{"n_layer": 11, "d_model": 96, "n_head": 3, "n_kv_head": 3, "head_dim": 32, "d_mlp": 192, "vocab_size": 512, "activation": "swiglu", "norm": "rmsnorm", "norm_place": "pre", "norm_eps": 1e-05, "positions": "rope", "rope_base": 10000.0, "rope_fraction": 1.0, "qk_norm": false, "attn_scale": 0.177, "bias": "none", "tie_embeddings": false, "parallel_block": false, "init": "uniform", "init_std_qkv": 0.0671, "init_std_o": 0.0, "init_std_up": 0.0671, "init_std_down": 0.0, "optimizer": "soap_variant", "lr": 0.00655, "beta1": 0.95, "beta2": 0.95, "weight_decay": 0.057, "lr_head": 0.0107, "grad_clip": 1.0, "warmup_steps": 200, "schedule": "wsd", "decay_fraction": 0.578, "decay_shape": "linear", "final_lr_fraction": 0.02, "batch_tokens": 32768, "seq_len": 128, "doc_mask": true, "z_loss": 0.0001, "train_tokens": 117000000, "steps": 3571, "dataset": "wikipedia_en"}
Each number is 128 + 32 x the weight over its row's rms, rounded and kept within 0 to 255. Layers, rows and columns count from 0. Numbers have three digits each. The size before them is the row's rms in percent of the matrix's.

# down: layer 3 MLP down (transposed), 192x96, rms 0.23, rows 36-45, columns 0-95
# gate: layer 3 MLP gate, 192x96, rms 0.257, rows 37-45, columns 0-95
# up: layer 3 MLP up, 192x96, rms 0.245, rows 37-45, columns 0-95
down36 106:119108112161141151075127136190147170216113127100122124085164064134146095100177094123173133128114145106132179175144101132145138116105152121184152136121166131099108123162064224123130134125102135074192110111125062174118115152077067107180125095126162091154106138115150096124143152143117131112
gate37 103:119085126130093107066165146153123166153206089116104168124118137103151116148066172066099148160131097112141160121098180188123135126119146104134175190119071136137097098112107112124087123177142175155108184126093086143136085101155073113134109176110101093090117139055070122094133132120091098138
up37 101:081098148093174071138089090104145160067180123143155134075090137129136145097165131073135126107180146136140190119106105156138114141089128129168125155080157165197143157124110151182104139142105193185186152105111131090106141129140137103056136137133140123127136106155161167084163070061126108151
down37 101:174128116105157088085129120101116120167110139089138076119095082077163104186107112143153127122124086130140132039102083179156097168131155116143080091125097120110072080084153141077150095099141056111213121091111129171130124084117156121067128119146148202106109143111133150153145108115140127101
gate38 102:137130121122089161116131180163089126095121179115162125097132160122176105179134170113126160092138141130059132147129179107127214147104167164140076167153109123094092156143141157191099154078084107123113173113126119164128103135213166093146142150078115151158166171151151169094121176144133068104
up38 089:134071077100125136082139152173135128135131080100191099167147056095126090129152131130096136087098162054098184144145138099153086094178184123136138134132108144122159117074174172158146115107151130075073135161190158142080120147117142135150120159126103157141090115101086177109108170125152066110
down38 100:139179135161153129137136124129132083105156170144103143067169109121126162126139098183153162131119150096108129113111182122121071149142052141105137153130132135086133151155089124154148138058146093036133152120077111149121185179086054097131122145163149078149129178057102152158178118169137122109
gate39 097:167133139074181064099112103098102162152105122085074140107163167171124143140165122148112118120111181133155110114118096153130097139020167153058114122172120088137082176098111153129150091091088161124132138110186185149128128148097134179117110142099166100168144117136154130161080162188137131152
up39 098:150086100076134144151103153136135134080117125066068155163135183150083139138193135187118064114163137110166128131143128104114061116120139168158062142188154127143100204126117126141141064090125121109139168165100177127142144154136173107169135134165161133110123129111107192193109132140150088157
down39 101:168066165184093106137068100149165092118179110159112134152110103161157106152127110108121118119168151129089121131162148133105164161107078145083137115097120099178181112151134141070095121085183137149144197088108094133101091184127104086109061107175156171125125162089154106105188113102123158086
gate40 108:073110115142131078154108091116134149125175131153086202114123154167103224122160023123104159103148186127091136112171130160148094095098166169141133137144157128129128159162117128118152146070111091091079100156111134115102124090093136128093152106113069085143159113078111080131130130129115192120
up40 102:110191146109106174141114103060127060144063101143153134118097134118139125107142201165115161082150139140095096177124128147128135141085134115104169094087120145179080148099154113148141127157145137133102085152135017136145165108122155122119095114155105132161137123148152168070099083120186089063
down40 103:110106106142157157106155105118102102108119132115173103185120161132149118093138161124197115108133105163154142169176177100113140174147168109146118172163105171128155143085054157029132161136118138153115086095122054153127118154089134134194120115095076175130159063117138124137180161126153083139
gate41 102:125083169111117121106130089136160085100167103167134089066112117153115118117142158131119174100147124087093149118109079066124135090117145147145129153175182086138137132143172119119155104208061095089154158095097100130202182146205161159097120169165170166174129108177138156117149134111139135159
up41 094:105137150138129112103135117133147142103109145092111029078177097166111165104166108130140106080121076110165139173125144155153170170106120114136099110103173115126109106106126065125145073148148142165109155123154133101094161106092090070127167119197110148132088177158182077165130117092217109161
down41 100:159133144128030116077127119114135145112067171100160146085105106122132106109128104134119095147186104092112086142137119115109111059149154148186175141136090163098172138056174109200102089113142110126113150144112219133138120126139063151172169079170122132150158141134108170158131132108115154112
gate42 100:159172048102117143115158048159121160106155120165134108105145100110054137180101112151145135082114078116174158146120123094083129187113159109117134121142129148176150121164155138114081122111071101122153211101104114143141135135123119115106167067096101056163135100151136089130157133198115094111
up42 109:176159101137142138061094136086124166203099116185086137128055100132103141135111131071158152124076129116114132115163156091212107131138158120135122134175120106174171126146121097181197168110155095093166089136137163124152093119093105160128131109122141073153082135080146133125164145168167089157
down42 098:119124103123102118201129102144185113167104134105138117148099118141124108153120127154091176067094189085157150076121128116094112065162143163179147156097138141139131146104136172086144100135142189170157114185161087147102173096140117099168110146076121121144148193140114048157098164114088192117
gate43 101:112115136125172154149123069112127140135122125154137137070121111142130100127114163078119173170152142170081071133105102088102097116194123090117145124122165101144164177087140106176133106144085092061141105073146124136087154114159093119144040122144143121137191138158085171132098190189075089129
up43 094:167102095146143138131116171131210099095117132118169140140050208143165113119167116108185107099140173155130104143100135165072168133090131106087161160190104125101155122133129177127135104146127170168126127158102083084202086139144096106173159129144118121094138162102129102196083091108119163125
down43 103:148122113138126164052156132177162083110118076114074128120104166093113100139099097147097120109136148113103117048167166163094160118060115165158135159185154118108120114137162124126123106081074179098154158118131167140124133180142142183120134195146169159075115109103104130134063069127077133151
gate44 107:176127115100149106081085156106118140168103078097090144097098150149107171119108064136135101153125136182124174111182152090085118120115144112113138157149155067129140122105145156145153077159079166047099067137100182105114119185095117116079126052140119123071162134151137185134158150149101108147
up44 098:155177123163165101119099118138103125171163162116136134050137126135109115098163130104099178186134093132121122114099157120062212176098146118127091134122187171142186152115092108094132115132105119138146136081111118095115200167146129144175143185181192103128137145116112163098064136185139137157
down44 106:137111130096137056090072141135163144170156094111098091114114121097089130070147120111137131107092173162115134059089123171095144166132167106112077153133102133108161152177100169101101105147135181108143208129094112062119127101168136132176077098092152121123111089124151176136051153151090105155
gate45 091:135133093159159111159097118100187144141117210097120140169078086119046104177114107095114122125156142120118162095090144150101104126091129106137099102106137117142127150090097148126120165149159134155099089199090088147078094053181107101140156113090149117116103096113116186175129087059092092138
up45 099:041092060127127153091110126122131106154199213130113182085107129110111137102114140134098113135149098116189150125161115189136059100183079097122103136131125112108134120119154097119154106135107128086167156070173144122143115092147170153073101151134119106179143161127093166168062118111160132131
down45 097:186149136071122124129105114142091157117132094145092148158141127145134121142114109141146150191193042150166136120062157091133161164091174169103100133091092117143126191113152122101157081129094148176108144157053180119126128165079134115170121106119117114118057095147127155109168085154087103175